python train.py --num_hidden_layers=8 --hidden_size=128 --num_attention_heads=4 --num_key_value_heads=4 --head_dim=32 --intermediate_size=320 --vocab_size=7048 --hidden_act="geglu" --norm="rmsnorm" --norm_place="peri" --norm_eps=1e-05 --positions="rope" --rope_theta=13700.0 --rope_fraction=1.0 --qk_norm=false --attn_scale=0.177 --bias="none" --tie_word_embeddings=true --parallel_block=false --extras=["capped logits"] --init="uniform" --init_std_qkv=0.0442 --init_std_o=0.011 --init_std_up=0.0442 --init_std_down=0.011 --optimizer="muon_variant" --learning_rate=0.0059 --lr_mult_o=1.26 --beta1=0.95 --lr_head=0.0219 --max_grad_norm=2.0 --warmup_steps=200 --schedule="wsd" --decay_fraction=0.925 --decay_shape="sqrt" --final_lr_fraction=0.05 --batch_tokens=16384 --max_seq_len=512 --doc_mask=true --train_tokens=109700000 --max_steps=6696 --dataset="wikipedia_en"
Each number is 128 + 24 x the weight over its row's rms, rounded and kept within 0 to 255. Layers, rows and columns count from 0. The size above them is the row's rms in percent of the matrix's.

# layer 5 MLP up, 320x128, rms 0.126, rows 0-53, columns 0-127
size [ 95  98 105 103 102 100 118  96 102 112  93  93  98  97  93  98 107  94 104  86 140  73 110  88 138 103  97  96  96 111 105 101 101  97  97 110  91  78 104 108 102  90 107 105  97  95 118  84  95 100  96 103 104  96]
[[166  89 153 157 146 120  79  95 104 130 130 154 160 161 139 145 128 100 106  95 120 180 138 140 160 141 101 133 147 128 143 115 147 125 130 131 146 155 137 132 136 133 123 115 159 112 165 102 160 124 112 172 114 109 109  64 102 108 126  94 122 125 144 163 122 101 124 100 120 100 119 147 139 134 127  85 159  97 121  99 100 109 136 143 157 128 130 156 112 138 146 142 135 164  97 130  73 149 136 113 152  68 162 131 102 135 134  82 115 113 113 151 120 191 102 149 120 133 145 119 121 110 126 136  77 111 120 121]
 [142 122 133 142 121  94 156 158  96 138 101 104  99  99 165  97 106 141 121  96 116 108 159 149  91 110 106 156 116  96 187 146 122 114 163 141  93 144 120 164 174 155 105 108 149  95 136 152 132 120 127 126 120 135 122  90 135 147 139  78  86 162  98 139 132 130  97 145 138  99 117 124 139 172 147 102 121 163 115 118 108 128 141 137 146  99 140  76 138 146 135 128 136 146 110 139 175 151 165  89 139 126 106 161 141 136 104 137 129  91 152 132 137 114 140 130 183 102 143 167 123 101 141 130  99  96 111 165]
 [129 140 134 152 136 108 147 119 113 163 155 156 111  80 107 120 101 140 152 188 168 114 122 116 121 170  99 125 113 124 117 101 119 110 130 118 142 123 125 126 135 161 116 117 127 116 158  93 167 127 143 179  91  82 127 120  66 131  95 129 123  90 116 112 124 155 157 169 105  95 124 152 151 144 107 175 138 131 118 142 127 110 117 138 112 103 128  76  90 113 128 143 138 133 138 137 108 120  99 108 147 175 147 134 126 107 112 162 142  84 167 144 106 103 175 105 144 124  81 147 143 163 151 123 125 128 141  97]
 [145  76 165 147  99 122 162 161 158 174 138 124 114 145 161 123 126 164 116  95 126 138 149 148 112 102 132 137 120 132 131 131  96 103 151 136 118 116 149 124 171 139 159 118 151  96 170 169 151 116 164 148 170  88 110 137 147 150 159 127 109 150  99 109 126 135 150 153  99  84 116 144 179 140  96 124 110 172 150 127 131 142 159 131 117 156 112 119 102 105  97 131  95 188 146 144 165 175 135  92 134 147 141 154 148 130 154 143 118 129 109 153  99 121 147 131 129 149 156 112 126 106 141 115 146 166 133  97]
 [135 150 105 143 111 110 112 114 152 139 135  99 103 128 141 163  76 140 129 102 120 132 101 123 159 146 158 119 120 159 133  95 162 133  79 177 142 133  99 161 132 110 104 146 103 160 131 140 138 126 122 123 116 115 178 117 143 116 108 146 161  96 153 140 148  97 113 127 156 157 134 157 132 115 168 108  90 135 170 130 113 144 129  72 100 105 120 184 156 113 158 120 116 137 134  88 138 145  98 110 168 154 115 151 159 118 139  94 122 112 148 105 114 174  83 135 120 104 112 173 146  93 130 121  91 129 152 146]
 [134 146 111 113 112 129 130 125 112 108 106 112 113 144 155 167 145 129 128 129 158 103 127 156  81 125 115 116 127 124 145  98 110 126 153 126  79  74 136 139 127 122 151 117 126  95 123 102 143 154 135 147 127 132 121 106 115 167 159  75 121 203 137 115 144 107 137  98 152 119 125 160 120 127 136 142 173 119  92 113 134 160 129 120 109  76 120 154 150 147 158 102  79  75 108 136 134 145 119 134 106 149 149 157 148 163 182  87 158  72 151 148 128 127 103 102 114 103 132 115 150 127 156 128 127 157 114  91]
 [132 140 132 144 160 176 130 128 108 100 121 157 126 148 148 125 105 136 144 117 138 165 163 128 126 166 120 134 125 138  92 145 179  75 131 119 129 134 122 173 126 142 101 104 173  95 126 162 132 114 143 150 113 147 145 105 138 103 134 159  96 117 147 101 111  99 181 101 181 172 175 159 135 113  83 113 138  88 122  80 121 119 172 136 178 123 111 116 139 137 125 105 165 138 113 111 127  87 117 111 158 159 122 135 117 113 131 108 126 160 144 146 161 148 141 143 120 144 153 107 151 128 100 131 120 176 135 130]
 [ 86 143 154  99 100 125 116 131  81 130 149 138 108 141 130 141  89 135 117  85 102  96 157 158 130 189 137 100 143 108 115 184 127 100 151  98 156 102 111 127 150 148 108 123 130  99 156 146 101 127 114 127  81 151 116 115 115 188  99 120 135 118  97 126 144 128 112 153 130 137 175 141 119  95 140 101 149 172  74 128 190 140 130 136 124 120 126 124 163  81 133 149 121 119 142 142 123 142 133 133  70 143  95 104 119 100 114 116 140 117 159 103 125 141 115 115 144 121 157 103 163 123 113 128 103 148 131 114]
 [123 154  86 168 103 157 139 132 137 108  94 151  80 147 122 121 151 122 141 141 110 135 115 117 112 107 116 113 126 135 136 134 127 131  94 124 169 102 112 164  87  92 113 134 153 144 135 136 130 178 151 123  97 130 130 154 111 121 119  81 154 170 142 101 168 119  93 121 159 155 133 182 150 155 134 108 119 177 146 142 144 166 163 117  63  99 155  99 120 126 178 141 116 140 132 101 127  96  94 130 130 141 149 112 183 121 134 144 152 121 132  69 131 118 124 144 129 115 100 113 129 131 146 118 137 132  91 101]
 [130 121 137  68 168  99 124 155 107 177 158 173  99 116  80  96 151  95 114 114 124 157 158 122 118 146 125 125  89 136 103 138 131 127 122  99 119 126 119  94 142  80 138 145 107 155 139 160 125 148 130 123 139  81 129  87 149 112 120  94 145 124 115 135 147 158 108 112 134 117 153 158 151 107 152 146 100 177 147 141 108 179 141 136 150 136 141  97 150 111  94 121 149 136 136 123 101 162 179 154 124 126 146 140 145 113 149  93 108 127 137 114  76 150  95 163 129 111 152 131 115 120 122 128 116 153 175 160]
 [108 124 179 107  89 125 100  97 113  87 132  98 185 129 178 124 105 118  98 169 139 122 124 157 172 123  98 162 110 112 107 114 137 122 178 130 156  96  93 116 107 101 143 133 161 166 132 111 123 139 139 146 121 125 123 147 163 141 141 104 120 112 141  85 128 142 154 122 110 100 120 187 129 162  93 109 146 168 123 151 150 138 118 129 106 129 131 172 127  99 104 126 128 139 115 141  59 107 102 155 104 137 136 109 123 128 130 113 147 158 133 161 154  96 120  92 132 141 138 137 162 126 130  96  99 104 114 119]
 [116 109 101 149 149 108 146 163 159 132 175 106 122  76 103  88  95 151 124 127 132 127 126 124  95 119 149 161 113 119 149 133 108 120 139 132 118 129 159 111 122 128 100 133  86  95 150 144 144 118 128  98 119  90 111 150 105 150 111 155 128 113 122 122 134 121  99 180 157 162 109 128 139 116 160 181 104 140 102 146 103 158 141 165 101  94 138 101 118 158  92 117 116 112 110 171 148 135  92 129 153 161 124 140 134 116 115 106 101 109 102 126 154 123 173 138  92 115 151 101 145 137 134 176 149 130  50 128]
 [ 82 108 156 122 121 155 142 129 157 165 127 127 115 152  91 147 140 148 143 173 132 101 150 152 114 108 108 111 126 123 134 132 144 105 130 118 146 166 122 116  73 105 141 128 104 168 124 156  84 157 149 110 120 138 168 111 119  90 149 169 128 122 136 113 155 132 190 138 119 126 153 133 151 143 102 137 113 124 154 117 108 155 158 128 154 163 102 141 137 153 135 154 111 100 152 133 157 119 166  95 154 162 138 137 121 166 117 117 133 114 195 122 107  80 122  85 103 112 140 181 110 132 153 146 106 160 133 151]
 [153 128 120 162 115 137 123 126 114  91 107 142 119 155 130  99 142 168 155 110 124 139 148 135 103 139  86 140 120 142  97 126 148 103 126 119 130 135  85  80 152 133 126 120 115 111 104 151 107 153 118 146 137 159 130  70  91 128 120 115 123  94 119  96 148 145 108  62 132 140 131 122 157 130 190 122 106 134 151 118  74 112  90 111 146 127 188 143 100 113 154 124  95 157 112  95 128  95 145 119 111 142 148 146 103  87 182 135  97 155 125 121 112 132 159 129  99 137 106 171 122 115 140 103 131 133 174 142]
 [161 137 138 124 159 123 119 159 157 103 160  99  94 123 123  96 126 126 156 174  65 127 142 138  67 108 120 105 103 128 144 145 133 142 114 111 125 117 115 116 145 125  76 145 170 157 106 120 113  96 107 139 157 139 115 125  68 127 142 159 113 107 161 136 107 165 141 126 138 108 155 150 106 100 123 127 125 138 123 121 132 107 133 180 155 136 132 104 122 113 146 101 106 128  89 102 115 184 133 114  82 118  88 123 117 135 136 158 132 128 153 116 101 107 154 125 135 207 156 136 132 123  95 157 121 138 104 136]
 [154 109 134 121 159 128 142 147 119 166 115 140 147  80 133 133 131  95 114  86 114 120  94 148 107 138 101 132 168 150  85 150 120 119 127 126 125 110 110 119 157  91 162 138 145 133 155 134 152  99 103 129 119  96  89 139 124 150 104 130 149 102  93 111 135 181 111 100 129 109 158 135 124  71 108 185 130 134 145 170 110 106 144 159 130 101 144 143 165 104 121 151 148 129 141 108  85 118 128  88 116 147 122 115 135  98  99  79 111 128 117 142 160 116 109  72 106  96 148 150 123 129 187 141 115 127 157 117]
 [139 152 125 110 160 134 105 137 149 179  99  89 101 153 117 154  94 113 125 111 120 124 134 146 113 147 177 121 120 136 128 154 160 150 143 168  91 158 109  97 158 140 122 127 134  82 130 146 107 148 108 105 132 148 110 100 124 136 108 135 134  86 149 150 120 142  90 141 162 122  79 140 141 132 122 159 158 111 146  93 175 144 116  97 143 144 110 183  97 173  89 156 109 133 104 134  88  94  72 162 138 131  91 130 115 133 103 139 128 165 114  91 127 132 116 105 115 102 152 161 113 104 143 140 140 123 119 140]
 [151 138 133 132 118 142 181 166 157  83 133 165 118 115 106  99 134  86  97 131 149 132  90 113  88 139 119 129 170 122 134 129 133 145 111 165  98 119 118 132 104  78 102 143 125 107 168 131 136 125 112 135 132 153  77 145 123 150 155 101 102  96 108 124 121 169  86 138 128 103 127 123  91 143 121 109 161 120 166 121 100 136  88  99 149 112  98 124 101 119 166 116  96 102 111 113 107 144 140 136 133 105 143 137 166  97 176 106 148 104 149 134 131 131 161 145 161 144 140 116  96  96 124 123 154  65 137 114]
 [149 123 154  93 167 122 112 152 129 123 144 129 139 106 155  79 150 148 108 127 159 136 129 127 139 104 127 104 158 101 135 129 177 174 128 104 132 107 109 151 130 131 140 130  96 108 176 125 157  94 144 143 114 119 121  71 148 157 154 109 166 187 142 158 121 127 134 146 123 113 127  83 102 165 109 142  94 155 153 136 134 131 110 168 102  98 157 125 126 114 137 186 100 154 109 178 159 137 136 125  88 147 149  89 140 111 105  78 142 120 138 138 136 110 140 125 144 125 135 175  94 135 117 135 101 111 136 110]
 [148 125 130 147 132  97 142 154 177 152 164 127 128 111 122 141 151 138 117 107 141 144 135 145  78 120 133 115 131 130 144 124 129 107 136 170 164 102 126 110 102 128  99 143 129 141 163 142 120 140 113  88 110 167 109 115 138  71 132 101 161 136 120 118  99 157 136 109 105 109 146 106 146 165 108 134  97 108 184 125 122 123 136 129 123 123 110 185 168 100 137 115 154 171 124  98 163 117 127 130 172 114 116  94 155 170 160  90 145 107 172 140 116 125 166 149 129 176 129 106  79 115 143 163 126 139 164 108]
 [116  82 154  78 125 175 145 141 131 118 130 143 145 108 153 160 117 173 129  85 101 148 139 144 153 108 125 119 117 155 108 146 123 177 128 135 141 122 166 153 137  62  90  92 136 125 125 168  77 147 114 117 127 167 114 112 171 171 142 118 127 121 163 107 144  95 125 140 148 179 128  91 110 147 126 109  78 141 107  88 144 156 191  86 132 161 116 145 140 134 125 111 123 133 131 110 143 143 134 127 145 121 115 102 118 110 121  97 111 124 109 109 133 147 116 142 151 118 147 142 120 120 101 164 132 161 118 132]
 [ 83 125 155 119  94 178 107 112 110 117 131 151 122  93 137 152 131 173 149 137 158 126 113  97 144 130 159 139 108 103 135 148 124 115  97 136 107 133 162  86 142 104 143 180 127 127 165 128 131 140 107 164 137 153 119 112 136 126 140 172 132 166 156 122 122 108 131 131 146 121 175 126 134  75  99 152  99 151 121 131  85  76 115 152 154 118 107 119 131 189 111 164 110 131 138 123 125 155 103 141 109 121 167 121 103 107 122 111 106 112 176 148 190 122 119 133 159 122 133 146 164 133 120 144  83 108 131 112]
 [ 93  85 142 107 141 129 142 104 103 153 158 112 139 110 125 108 141 137 119 123 133 144  87 133 165 138 138  89 129 106 138 134 138 140 190  92 143 101 121  80 119 159 119 137 128 137 111 162 154 174 129 119  97 102 130 132 159  87 145 127 118 156 154 147 149 155 128 120 127 129 152 131 128 141 149  95 132 148 143 105 119 175 113 165 144 185 153 146 109 136  78 136 159  99 144 124 164 153 134 117 115 126 120 134 160 154  97 142 105  82 128 152 146 125 125  97 147  83 117 128 132  98 184 131 101 155  75 111]
 [111 128 136 125 122 148 166  98 135 136 109 160 115 155 163  90 128 127 158 166 119 186 134 138 145 128 105  99 154 143 109  85 148 110 117 145 132 142 101 118 114 115 117 121 113 113 144 123 161 139 142 142 135 121 123 206  78 133 106 118 137 158 123 124  95 118  96 129 110 155 110 108 135 111 165 130 122 113 121 150 136 111 119 149 132  66 126 134 133 152 137 130  99 155 135 139 144 135 110 101  63 156 120 114 149  90 125 110 121  49 150 120 142 105 146 113 173 143 132 123 150 139 129 132  93 195 120 111]
 [111 112 113 131 146 124 157 145  84 132  86 118  99 128  85 157 143  90 142 143  88 177 158 102 107 110 137 117 128  79 101 105 109 141 127 152 135  82 126 121 148 105 154  91 133 120 145 130 124 111 140 190 147 143 144  72 108 142 147 139 163 120 123 108 105 137  70 119 124 127 120  94 140 142 139 136 146 140 128 141 139 148 165 107 176 134  93 113 137 133 115 107  90 111 109 108 102 125 151 112 135 153 154 130  83 106 143 111 145 162 112 143 115  99 134 121 145 114 107 175 116 158  84 168 104 105 128 100]
 [109 140 120 149 150  68 151 114 140 180 109 158 122 102 113 161 103 140 153 125 139 107 119 139 148 177 118 111 185 114 127 120 151 125 137  89 121  92 127 128 138  85 106 156 145 151 140 130 138 167 151 131 104 134  89 100 126 119  95 172 133 124 100 146 128 123 137 130 120 127 105 102 148 110 174 123  84 173 120 143 119 110 143 146 127 137 157 187 145  84 129 126 131 134 137 110 111 122 105 152  91 134 128 122 152  74  92 121 141 153 135 159  70 116 161  96 122 165 139 101 150 140 114 118 139 137 143 159]
 [ 92 105 154 122 116 143  82 112 113 131 132 160 169 129 132 176 109 138  96 136 112 125 123 124 114 145 101 145 125 122 155 112 153 162 114 146 111  73 122 105 114 128 100 121  70 127  82 154 103 120 141 128 196 100 109 129 140 179 149 145 126 142 149 140 142 170 138 100 130 141 113 157 105 142  95 128  94  91 107 166 146 130 146 109 134 130 112 132 115 162 125  86 117 146 143 160 160 140 112 110 139 138 104 107 114 133 114  94  83 162 128 131 132 176 129 145 154 101 146  90 147 165 126  97 151 144 100 138]
 [113 105 125 118 166 125 135 147 144 123 139 114 160 115 136 118 146 166  99 123 145 116  86 110 138 190  83 118 102 168 146 116 123 152 102 169 130 161 137 167  92 170 103 107 164 157 136 103 130 134  96 159  92 116 153  99 114 160 168 157 135 160 178  83 137 118 125 130 106 118 119  96 154 146 177 118 136 136 142 159 128 156 118 159 101 153 132 111 102 124 126 134 149 161 118 106  97 132 124 118 146  84 107  96 132 144 125 162 140 152 114 119 135 125 139  88 126 130 154 156  84 104 147 126  90 147 121 128]
 [121  79  67  62  91 115 128  98 125 144 173 143 117 119 143  97 139 105 155 123 115 117 103 128  99 129 135 115 155 125 168 127 166 123 130 154 124 154 109 144 136 170 135 161 129 127  90  75 137 138 154 140 167 138 136 136 134 116  98 132 128 165 191 138 146  84 145 110 156 151 139  98 114 135 104 121 144 121 114 147 158 124 136 129 125 128 140 109  98 128 110 180 127  84 103 148  98 125 112 129 107 131 163  95 102 102 106 124 105 106 157  93 138 157 137 100 109 158 142  99 119 117 140 102 163 154 129 119]
 [ 96 107 130 110 124 142 129 141 130  98 164 134  78 130 158 125 157 151 121  93 124 104 117 132 119 107 119 100 166 103 141 129 146 144  97 112  96 130 134 122  93 107 142 113 153 108 146 102  72 132 124 138 115 170 105 107 109 146 137 111 171 126 142 105 178 130 124 158 140 112 125 131 126 124 144 129 127 132 102 135 137 114 143 133 115  81 124  57 124 140 176 146 147 176 129 110 103 146 103 152 130 149 179 184 113 115  84  91 119 134  97 150 123 173  79 153  87 121 139 144 138 159 149 119 127 107 136 104]
 [132 157 129 164 113 165 154 101 131 119 153 113 122 167 103 115 109 131 133  77 144  91 116 118 112 124 137 121  89  61 143 122  87 107 134 136 103 137 148 141 107 111  88 113 151 119 124 140  98 111 142 145 130 157 104 154 128 142  93 108  63  98  87 150 124  90 150 137 116 137  86 145 118 134 136  93 167 186 139 128  93 105 160 137 123 103 135 153 116 170 156 156 137 122 126 126 105 114 144 142 151 148 156 120 115 140 193 136 132 119 127  86 134 134 133 106 129 134 117 107  91 139  98 141 112 125 135 172]
 [105  82 125 123 135 144  79 123 139 120 170 154 120 106 147 125 156  99 126 109  83 143 136 171 138  99 114 146 152 142 135  99 124 151 137 138 159 106 141 124 132 141 132 109 150  96 128 136 104 129 137 105 199 116 169 116 182 149 125 103  98 172 125 128 118 143 168 164  84 122 146 117 160 138 115 155 132 127 179 139 119 160 115  89 168 124 110  96 147 129  76 111 134 158 111 129 125  80 155 192 124 107 139 144 137 141 134  87 127 108 131 136 118 114 145 134 157 149 121  89 125 120 116 118 132 151 107 126]
 [125 123  82 118 122 123 112 143 157 155 133  94 159 121 136 148 164 138 153 125 125 168  99 116 113 155 117 136 154 119 122 131 120 100 102 175 132  98 144 155 152 129  92 108 142 114 152 144 105 157 132 112 157 132 125 146 134 134 113 113 135 173 139 149 123 156 108 117  81 141 163 136 104 178 113 161  93 118 155 174 135 138 142 130 150 115 136 111 112 106 184 139 159 125 130 141 110 144  69 128 149 104  62 135  83 113 131 119 130 161 161 155  78 125 142 110  95 149  88 138 163 148 166 154 124 119 118 132]
 [118 113 150 158 147 121  90 136 137 108 137  95 176 136 148 169 109  99 154 124 103 129 145 121 128  97 127 132 165 125 116 155 130 125 107 122 124 103 170  90 142 114 125 154  93  67 150  97 158 138 173 126 140 141 131 100 100 139 124 133 159 148 116 153 155 101 161 157 139 149 123 116  86 163 101  95 172 129 155 128  74 141 103 121 129 133 126 143 153 154 108 114 136 188  87  94 140 135 130 141 116 124  84 160 130 111 151 114 107 152 122 112 106 146 151 102 132 129 136 167 141 155 117 134  99 171 118 168]
 [ 75 103 136 113  62 127 161 151 101 135 148 166 166 138  71 154  86 171 152 133 106 119 154 132 105 139 154 113 138 118 127  95 171 113  92  76  89 112 132 129 131 136  87 133 129 123 122 131  93 154 153 144 153 162 122 131 124 152 102 116 122 105 139 120 103 104 138 156  88 117  81 145 119  85  85 135 132 131 139 152 108 156 129 127 155 107 165 163 127 125 106 115 174 132 127 116 137 102 124 104 119 118 117 140 147 118 127 138 107 133 138 147 110 156 135 147 145  92 167 158 117 149 116  96 113 164 127 111]
 [145 106 135 126 172 104 127 149 126 180 150 127 118 134 140 137 130 162 171  92 138 158 105 112 126 115  84 117 124 125 111 137 112 133  92 167 150 168 133 159 128 152 147 143 166  99 119 107 126  93 174 140  72 114 151 141 112 118 152  93 127  94 144 110 111  85 101 143 144  88 123 142 107  95 121 108 129 101 134 114 161 178 189 163 143 134 119 121 188 158 156  86 130 112 117 128 143 138 158  98  97 100 163 144 137 147 133 135 127 133 123 136 118 111 170 119 115  93 124 124 145 132 129 150 144 102 122 109]
 [129 175 123 125 103 147 127 116 135 157 124 119 104 105  98 132 149 142 117 110 127 100 154 115 109 159 123 113 140 112 144  80 125 121  80 133 150 134 149 128  92 112 134 118 141 157 174  77 134 161 159 126 179 119 148 109 135 150 105 154 165 138 100 112 134  95 160 120 119 131 132 110 162 128 103  99  96 142 129  90  73 153 137 110 132 141 148 117 157  89 128 170 145 134 121 140  91  66 115 130 174  97 130 120 168  83 147 147 144 159 115 117 114 124 125 114 140 138  74 141 167  90 109 119 142 128 148 123]
 [122 136 106 126  93  68  99 124 147 142 114 112 105 132 140 140 128 144  80 146 125 130 165  85 150 139 159 114 117 128 144 135 141 148 127 150  97 162 173  92 120 136 108 152 155 151  89 114 137 146 111 149 129 150  96 148 140  57 170 112  95 153 116 109 136 126 156 117  92 101 121 114 151 131 126 152 116 135 129 156 157 151  96 103 123 112 101 141  79 134 117 111 129 131  85 124  94 124 143 163 137 121 141 112 143  90  77 134 152  96 162 140 140 137  59 137 163 121 106 128 139 147 128  85 103 122 127 131]
 [130 123 165 135 129 169 177 131 138 159 142 146 177 127 129 133 168 146 109 156 116 112 120 130 114 118 137 119 161 140 110 148  95 114  78 130 106 132 131  80 123  80 126 120 148  88 126 138 141 119 128 129  82  89 105 134 132 153 158 118 147 114 164 150 140 136  85 145 124 134 155 143 143 147 110 101 112 168 131 153 132 143 115  90  95 124 174  95 112 116 142 154 130 180 135 163  73  97 132 131  77 106  81 155 147 116 129 140 114 108 124 112 155 150 122 111 147 140 138 112 139 157 107  92  91  97  99 121]
 [106 163 115 159 125 125 136 102 131 163 113 113 185 152 128 140 174 163 115 140 140 116  99 149  81 102 162 152 129 170 111  81 120 128 111 142  98 137 129 139 158  83 168 147 120 145 111 129 140 146 129 117 115  99 123 120 150 133  91  87 127 143 105 129 103 150 143 107 160 134 122  99 130 147 141 153  93 116 118 123 160 147 131 104 137  83 114 123  86 111 141 111 107 107  88 119 158  94 167 137 155  86 150 127 153 134 115 122 119  92 122 117 130 161 134 137 154 107 127  96  88 106  60 126 100 103 154 147]
 [123 110 118  84 125 126 134 136 160 151 133  95 105 153 124 126 147 158 115 150 110  71 156 128 135 141 126 116  90 157 139 115 128 115 131 147 102 136 100 137 121 102 165 157 143 131 108 100 139 139  91 187 132 118  87 117 124  90 128 148 128 108 163 103 153  98 136 141  87 153 151 112 141 153 140 151 146 132 156  71 123 111  80 153 142  98 140  79 144 146  97 121 121 109 109 111 130 150 147 156 146 159 102 138 170 148 133 133 109 103 130  79 140  70 157 149 129 137 155 137  94 101 138  92 129 146 167 147]
 [ 84 174 118 133 133 130 128 116 102 159 137 106 138 160  96 133 151 153 144 118 123 109  94 115 144 192 147 137 169 142 150 172 131 112 116 195 126 159 121 116 125 115  78 114 123 103 138 105 137 113 163 158 113 141 174 131 139 114  84 118 113 138 109 137 118 151  90 114 148 168 120  82 138 159 139  97 125 146 163 126 137 104  99 136 119  89  94 154 104 112 158 140 151 134 123 104  85 157 142 116 127  97 126 106 135 116 138 151 169 118 135 135 150 110 131 105 113 167  89 100 124 104  96 144  94 114 148 127]
 [159 142 108 133 109 145 131 109 154 110 143 120 146 152 124 131 157 158 127 156 128 141  89 105 101 122 113 104 128  83 120 124 130 134 163  85 168 178 141 104 108  80 120 171 121 158 138 164 148 104  98 182 155 121 105 166 125  94 110 148 148  95 134 177 126 139 110  94 101 144 127  85 129 106 120 152 117 118 110 119  94  65 131 129 144 121 103 138 116 148 117 107 148 138 169 154 115 116 137 158 113 126 160 132 108 131  97  97 100 149 118 117 115  58 109 150 108 136 130 127 111 117 116  86 111 116 112 109]
 [129 110 126 137 127 159 142 126 130 111 117 103 116 134 133 142 141 146 133 145 176 139 144 123 119 114 138 134 134 117 104 134 116 116 138 121 154  81 195 174 124 112 139 158 159 129 147 134 118 139 107 122 129 160 150 130 114 145 182 148 100 122 129  93 164 123 133 104 142 119  97 167 102 150 143 134 146 142 108  91 186 150 110  75  88  68 135 134 141 122 184 102 105 103 114 132 102 143 125  78 131  90 102 118 119 149 148 119 117 182 113  98 124 150 124 105 170 142  87 142 140 106 182 135 120 135 122 132]
 [135 169 136 113 121 110 128 104  90 136 140 155 154 134 131  91 168 173 123 121  75 149 103 133 116 109 156 116 141 153  82 131 146  83 116 155 146 165  83 139 113 123 148 115 172 121 103 137 114 148 110 127 104 104  94 106 113 151  86 127 109 128 123 144 128 150 107  98 135  83 128 112 116 141 163 106 133  92 107 118 100 134 128 112 132 144  90 173 156 138  84 148 136 120  77  92 120  95 145 141  75 116 111 118 126 133 103 142 127 124 134 154 122 161 104  69 125  88 109 104 133 118 147 116 126 144  87 127]
 [166 148 135 179 112 147 155 143 152 134 128 158 102 130 126 133 108 125 122 127 124 133 182 143 108 114 133 118 176 129 143 147 135 133 146 132  66 132 144 146 142 121 125 168  76 116 121 127 149 143  71 145 124 145 109 123 122 104 117  94 119 108 103  86 145 111 121 115 171 178 131 171  81  89 125 137 128  90 163 138 149 134 124 126 181  96 116  82 160 126 130 106 116 154 138 135 115 132 172 123 121 158 131 138 114 133 139  93 115  81 188 156 125 102 138 134 110 142 127 156 106 136 112 111 126 102 104 120]
 [119  70 106  90 146 127 100 104 138 145  94 126 146 133 170 108  78 139  93  85 163 155 136 131 113 155 114 106  96 122 103 148 139 127 106 114 138 155 174 159 152 102 128 119 117 157  95 116 109 120 135 170  77  87 148 119 120 114 140 159 128 113 135 125 137  96 117 136 128 104 143 103  69 168  77 111 150 126 122 107 112 111 125  92 145 111 139 119 178 135 158 146 138 135 105 100 136 168 110 115 135 118 109 149 127 141 102 161 119 126 120 113 100 127 149  79  80 133 137 127 111 107 144 139 157 149 130 162]
 [ 99  89 104  77 117 128 120 130 129 103 156  88 119 132 104 124 149 149 164 116 164 116 119  91 133 138  99  87 145 132 108 133 116 132 122 125  79 130 128 162 100 146  82 166 115 139 144 109  90 127 136 165  86 143  91  95 139 143 103 131 121  72 133 130 141 179 124 129 194 117 141  96 179 149 138 123 125 111 136 115 128 149 117 117 125 147 123 109 120 140 148 167  75  89 130 100 125 100  95 153 101 133 140 165 143 138 109 131 134 107  90 116 105 105 137 180 131 169 143 133 112 136 114 130 130 117 124 130]
 [115 137 137 144 135 163 147 155  95  99  98 142 126 137 129 142 154 154 133 151 111 145  99  99 153 137 134 157  89 157 140 175 124 135  94 126  92 136 111 128 149 151 143  90  43 131 128  86  87 161 142 151 196  91 119 132 166 133 103 120 146 122 104 148 128 139 101 126 158 116 148 184 129  88 165 147 127  78 124 140 144 146 137 130  91 133 148 133 131  92 153 153 152 153 115 153 108 109 134 132 148 135 133 108 109 168 165 121 110 133 112 145 148 135 130 116 129 145 107 134 112 139 138 180 123 115 127 111]
 [169 163 112 127 140  63 166  85 106 124 124 121 131  84 157 117 146 175 115 150 142 103 128 149 135 170  97 135 123 133 157 120 122 123 161 152 129 101 118 139  85 112  90 145 108 110 108 151 145 116 139 109 141 135 128 118 134 146 176 139 137 105 111 110 161 132  96 114 188 103 159 108 113 113 124 138 125 105  97 144 121 150 150 121 158 161 122  84 101  84 111 118 137 100 120 126 156 164 162 107 124  80 124 128 104 124 129 110 100 133 140 118 140 143  94 138 116 133 168 120 142 144 190 145 155 135 152  92]
 [135 101 154 134  93 106 105 126  83 148 148  93 113 153 128 166 135 136  99 171 122 139 114 155 107 136  99 137 122 113 120 142 118 123 141 128 116 118 194 113 125 117 112 165 115 118 146  94 138 108 172 122 107 147 158  97 131  83 128 122 141 105 124 112  68 146 145 132 131 124 115 142 124 161 155 121 147 111 119 112 124 123 101 120 134 147 150 120 144 170 137 106 116 105 157  99 144 110 113 100 125 160 179  71 113 112 157  76 101 134  91  93 159 105 123 116 195 123 143 112 110 160  88 147 122 157 141 121]
 [170 149 170  78 106 126 126 129 160 145 165 170 165  92 128  80 128 136 120 116 171 124 100 123 122 122 147 101 152 115 140  89 132 124 125 118 129 151 153 114 114 102  91  98 102 135 145  79 100 131  51 153 115 118  90 128 123 156 134 124 125 107 151 111 134 106 122 133 120  84 107 133 119  81 158 148 147  86  91 102 170 126 134 170 100 107 136 133 127 108 151 166 145 128 129 121 129 131 114 186 127 110 170 129 153 134 119 136  99 133 163 151 130 158 117 130 144 148 116 127 109 116 129 124  98 122 133 102]
 [101  95 120  52 162 141 107  98 142 142 119 117 137 108 105 127 143 140 127 154 152 155 131 115 170 107 108 113 118 146 153  97 163 160 100 117 103 148 137 161 117 162 103 129 132 160 104 119 141  97 120  99 122 158 125  97 137 124 131 140 150 174 133 125 126  95 104  81  96 111 107 131  96 125 122 120 162 205 134 115  92 135 117 128 111 149 153 163 116 129 121  95 107 140 140 130 134 155  87 127 116 130 164  80 117 179 158 138 156  77 124 122 131 103 136 124 104 109 152 146 143 149 137 107 143 131 151 144]
 [135 133 193 133 132 130 125 144 113 138  92 102 122 122 118 120 131 154 146  86 128 138 148 109 158  99 146  77 143  66  97 123 163 175 128 119 126 121 117 117 131 135 113 104 169 131 172 137 100 137  93 137 112 135 163 121 141 131 111 148 119  93 143  98 146 140 145 119 142 149 135 169 101 147 124 118 147 136 157 140 149 134 142 166 130 146 112  98 179 162 172 111 110 134 127 126 115 122  74 166 178 109 119  87 129 142 198 138 156 140 158 152 142 149 133 123  96 136 119 161 151 142 142 137 147 152 127 106]]